{"num_hidden_layers": 10, "hidden_size": 192, "num_attention_heads": 6, "num_key_value_heads": 1, "head_dim": 32, "intermediate_size": 768, "vocab_size": 2048, "hidden_act": "swiglu", "norm": "rmsnorm", "norm_place": "pre", "norm_eps": 1e-05, "positions": "rope", "rope_theta": 15300.0, "rope_fraction": 0.75, "qk_norm": false, "attn_scale": 0.177, "bias": "qkv", "tie_word_embeddings": true, "parallel_block": false, "init": "normal", "init_std_qkv": 0.0358, "init_std_o": 0.0, "init_std_up": 0.0358, "init_std_down": 0.0, "optimizer": "adamw", "learning_rate": 0.00243, "beta1": 0.9, "beta2": 0.98, "weight_decay": 0.14, "lr_head": 0.00722, "warmup_steps": 362, "schedule": "cos", "final_lr_fraction": 0.03, "batch_tokens": 65536, "max_seq_len": 1024, "doc_mask": false, "train_tokens": 354700000, "max_steps": 5413, "dataset": "wikipedia_en"}
Each number is 128 + 32 x the weight over its row's rms, rounded and kept within 0 to 255. Layers, rows and columns count from 0. Numbers have three digits each. The size before them is the row's rms in percent of the matrix's.

# layer 3 attention output, 192x192, rms 0.049, rows 145-191, columns 0-95
108:097119138119086140148140133098127140083141136154121144122146175145128149117193094068105145125105159087156097137135114150125148137127165148116156159111172159091081118083113089129166171114087127172122125149150136069183130183113147117096141149165083166111051045067115107096108118190155165130
072:143091097152148164089117152127173161161138091195132126176141057152146063102206116128128162168093075150125150117098148143140111155121135158094137105140140106121150146124080151113089117156133123108162129132116128122126110165090127150181130146098123131077107142115136094146126085153175115145
085:076186099142101147108085122103082111104134168096134106156098101151118111085154174077114168155154095171104137081138123117092159077052099167226065105096175044109177082144045134132107140190144122097168086121124171141104156103112126120116125109075130114140141175167145123134139093112114109118
097:116124156134141113132076114129113124117123130129128142081089145202139170124192096094119160127128141104162174127075160089170100149109150147052164144154120108110170172139153156117157130117087144080143095107140121100111169112106065166131161089095077086104107200121134115153121122071128133097
087:114112131117113097131156105084168169133119088143162129122141153091122128113122124147147124120131131109111159150081149132160138221182122143013189201158119142110046067143128063065115173122133185123141141145132138113122075112076118101178183058157110133147131118117102163160130146139102183139
088:150105107141127154125157120128177115129072099148170151160108097080081135154148072113162121167158124108160104053153118121164079172149171069111138141135205123148099088080120145146138133130080110110180124057118180126082112184047106195159188095073073215101077059089040071060155153145137120136
097:098168121161181187090089075190077117031175154090140121141144139120133176130145113081138141188163113115134130149146134150185114204198139083054197150188088178159125130133165154070126118124118126107182160153105137189136109117097133114157145142090187099133193180172117127147131107095164126117
082:143103217168066077105157066088170149081075168165181159148101167094151122159201109132166176090096149082102089179111075109143172137120155116140107148067162141042095103126124099105167159109089103112090138123179096110100105102162163086124085129167172108190127074098128185131041123116070119138
092:106128113158169111115087117151156144116140116152162121131139144137128116135130104101162134116139077171113019150136065121140107089097217151176085092026157142128106085076114048176184147066000123139142145116122135109122150090149138153102154112126134131145131170185105155170121157141132107076
086:155138166120141091132139076165109119119139170124131118119114133101090116130095124142142134112144109135102093144156095045149123064054170164192076083048145091119134083131081114142140089127085129145142163154141079166106087174136091095115084146153161137191112111200108123127176126106167196094
104:142118146136101140175194171144187188212087107151126117107112135123076140157115105149150115105149089152112122117143109070129160100089145195149104105077194082101124148100075087171115119156136097122084121151224097103149103106135150070144075137158170087193113105158162168142125093082094214146
103:169155171194110138226164135120135157114106145166076172070108181175130212192169116089119133101130132141132199131145168144140138151157052109117168128166080096173139122198140182102071104183164147141104094068165177095099136188111132134111131135115043163086085112082124111105143144142126158155
099:180118147156123082145206175100185157176085075162168159101136122102097144163100095158190113097169159134164106149138099120126165072089132146149084128055207108053084076090105060131181175113146142094106202123098082106115087055111150097131102102190159150154155101130093142162138132119121116108
085:164157165134140109095132061140077116143132107111145094132176088093143080168068123169163043137126215141103218121154141174151171126182130067132145146166066110142196152157180221126158159159217131154130122126103130133120136145109111127098170114100094135122130149085102090144148124132152175096
096:151105144105137154125121102096109087202132112107113104156148133110138099134125142159105091116096114141156131091140123098063075047079105139200091107116151113166134137111134189156125091132180081146089145150145092100127064137126116119133126123201072195107079030040139073084102093181148161148
081:112103158146121121144137152086230200108071066166175185098145173076128145131142088099126167116149164139170148147097127127110118178141115106114145201143128125127068101118094076101115155125102139151171121141134147099134115140133172135093169111171083127110102077105107134094110135143113138158
111:174156151172102097159155117147127127124131100112148152132079139109126128096095118125168149136135189067166168146087147101128106136112125160063157157164108187124143146147183106137167127070082171139120091122128121079115115129073094118121162094131068147133100136120117119112150144135115126135
094:137120119125147127117138121132139116110140174114100086073132132212111180150178099138097131156127165110142143144101128117184123163140166108111157127105118161123143126110181130108170126095090140141135065121182109095136170160178145156113102147124102071163130151105215190119075107146108106186
087:130122090116177145098090107195126089152194069144179077166158079099131127128051116095167123125163047163102068142136093135153150147125152124122117116086109145163102058138098059094071110114082163103088110123131161120116189127198168147056133132129124108172172204117129137204143110118154130102
123:123131083126135146123114130165094137099140174103121071157108092092069149090119115087152150165148146132121214106098192185137148178174075112083185156199094106173135122181126172068075159185203121110170160118060161143098100137082082153130170102088094154088165163184142090136194152133153110072
098:149136073107173180109111174180136104172147098136138100110168089185166123154138162148099125165132091194144142073134155126162168135112089134154088105114158061169157111129092138106084107192164103133155155180083157145180130166162153104145139129156161137092131166136165122142101086135216138144
098:126111130125119118102127115096093149129137152130120137093121140163167098156181150153109152104140063132117104101101091098143054109133113194181083070093112098183162129139090183138102049195106121129122123076147182055122106150109042167142114089157049199130065089160078116119178162109095108115
112:167103139190134103131097141135141114110145094155151135157128090082137099130117092120157175175136148107189153061090158132114133155151142164081178165146197092136047074105104082079133175184097177096153119099115165090072135108086081159176139099089070163116118127130093111132150149073126104127
090:147144133120143169140105146140104122144142150131098143072134131169163157158152175131112113122135128167175165111124185130110090117124061122136167097203031143170207227172169203165098088160183080181102095138154152110146126174154139126113089179188084150107057060088150117075100154186120122113
097:178101135165115126148139152127171121156076075137152151121114103133168133167143096170137075148111125136143143104117143158114139132083124085127104133133126104123117151118136141128112123103129117067178118115044175183100095120063113152111202063074111121038204167165105116164149117095133098127
090:122133124116119153139126123077082104168135167102104070117119096159144114097117165146115111114106157129122126120158153109166141140089178119115147116100134127076140140098110093157136127117096115132065141186101095224191129103218172089043102143177150081177148179098153147177108106121124170130
110:136142130149087099165166140100151174136090134175133170099097164138095159112110087111123175127120072134078064185154083037122118090039125185142094094087124147115129122155061075154132051102118100165083107167174143124144152093147141130109113159117163068221119163143162185130135128084084134101
100:146081102132132163068117121124152163165096104116129129109120102139123138162186114179154119117142104136078153167108116161183166174157119128079142103149067122112112067173091093068104140132125127077106070110187125038118125102133129119130127069122090128143070042075109092107106103137117133110
096:143112107084165168124059124130097089171182129127091109129118121171157084139160172142068129124114097154053084180143069111164130134107159200140095077073083133132141080152110100119102066075090120134118074123160168097136102142166132131125140130152093109139129124132155110144128093098129148118
107:076172176068067055169139107070149082157125121135073147117124177144132098072085141097056140045086181138126129177129163137111172126102177108084144121157095177071140171106185092144135131065153125112114170136111081132073095091168142104144103145168167140148143102144109123134116103104158122136
084:136090121154146111135173155129212155103092112168122159061163139179101209181201052119135141134125133130156151120042155160138169207152080158056196148173122137127113107155126100027112172150126117078130099113130153064130113183132112091155164117124085185125104135123108118152150120150155137084
101:177136116179112134161137145156131134134109120153122173120129130172176122165155129153147157107123063165057059168159064082130155068064106152182088081071134119121133113114059098149105073141095109094141065148176116108129131125139125073120110133116199039163174189147150139164115098061115111134
088:146126109120151129114175175097111135177108152104094139094130113173142140170122143146124080083149166176132130164107167121167150123126158167092141127157144132076096111090116042127138149085105139152155232204070072156196077131129193078137115108206163222064123045141083133115110129231173103137
101:135086148109168117107112120112124151077119107150155177118189141135175097176122145158108058098116069108100027142166064112179141139156177117135139115065148144124093089079097069149157085082065106172071105144179145114161152139176148127087077187162207085177102123183128152124118110112102147108
099:056230150104051083179149133109101118157120165073071088132062165126122111051072155093098139074123140128170149112131157124140107104154137142120140103157094190167166204123177153177148114096112115164161194177053113174126120119082155152128164123108118149089142130158066148137177153166136125122
121:108125185106088115110116106116131140137141145154159108186109131090095074091111159149157135098113115166135107086116148152102164117148143173175089136080189047111089065109068077111117180158119158096152114155136122177118151097151146113134108131101177109126188145128171124160143071105149126101
099:146129112111173129112129148117163133167123084155137135106178079136112120130086139140101097132128154171159184137070203141087115124119080126099132145187124119115139182119118143103117136175207126116149114166114136112101087126086106102108210059127081145065111159114121073156162137125195166142
086:148133176173123091183167116116147118113114132124122204051147152173158133185170106119085110142106159159160178117126139192059181131142070102153126153159131087087107102126114154087062139220232152120146068132176148110108152129106131181113111104085108109155098087140142139124095082077137084151
078:067131097072188162089078109102089122153148178120090066126130096099103105078098163128084105128112145133119152164113160129155112144150165166105179094140123126121082120130125103131147155124092149128171160155100140123102135152108110135139191118114058202076097090098084105122108134172174138090
099:101095097082151132119135165147186152139076099112144130111142187142085143112158119154111071108112056170105062110123094087140157070093131145201042101039150066135147068140067112137146120113130101131221149139110105135154138132131134154167110129106169101083147157163141099113127097140142110120
098:106170070132133160122142151158135089159138142091117148123075145112091158094112116060125137084119131120113140207155106156097149140120073076113132168212068186128128178173188175133074108091175135164092166146138157127157078147149185112080130159198197120143122135133116176165102123168080123112
094:109169174129102069129092113131151130084121108122162128142117136119159117133107102111129118111130102116146120149100140125131096185197154086079155151157085202156121135110188141124154109066096164190108123117141147080145130119139098160096132124168072170158053135190099123126157172131107112111
108:132150147153092085193158123106143145148126109128116152082114163152127149149123098123132168129120130148115093169151104043055158023053102192179046118061174120072114150126107061148128126094179129164084174186100105165108112097127150111099125131163157153164121115111097169148114143130158167102
110:108121157081135084174209155064184105161099100117144154080160168101080143154113080147080061054124108138105132163129142102153126147092091146138113113158091144148155148117118152138096064119168074151106148119124103178146120106138133101153089162170172138099137073071106137137087127109134129148
081:170105168152121131152093118149116073140136081109121147156160116128191112147134165162109129078101097173132124074104152119124211130109119149095135118094167049112063042131025051083089135188093122172113142160121118147118102156120115120181115136143159122150153117164145110147136100132135043139
127:145147098122167164114108126150098108134157131091098090120135083149176128143104126113081102164162110195143177100117179136128112112112056138139133065192074108177189237141090181142052045205192091083195156135087123143091113100083106109142165076085137112083179157195112110147161088066168127131
101:172091154120102139117066134102096110145124150128102135141147121218191075178202175197107151121108132154120133077146138132153152155140129088153136101147122066157196127126105178130117122216134112162150153180068113153119084149118122127154150102137120202053134092133090074098089101178213146115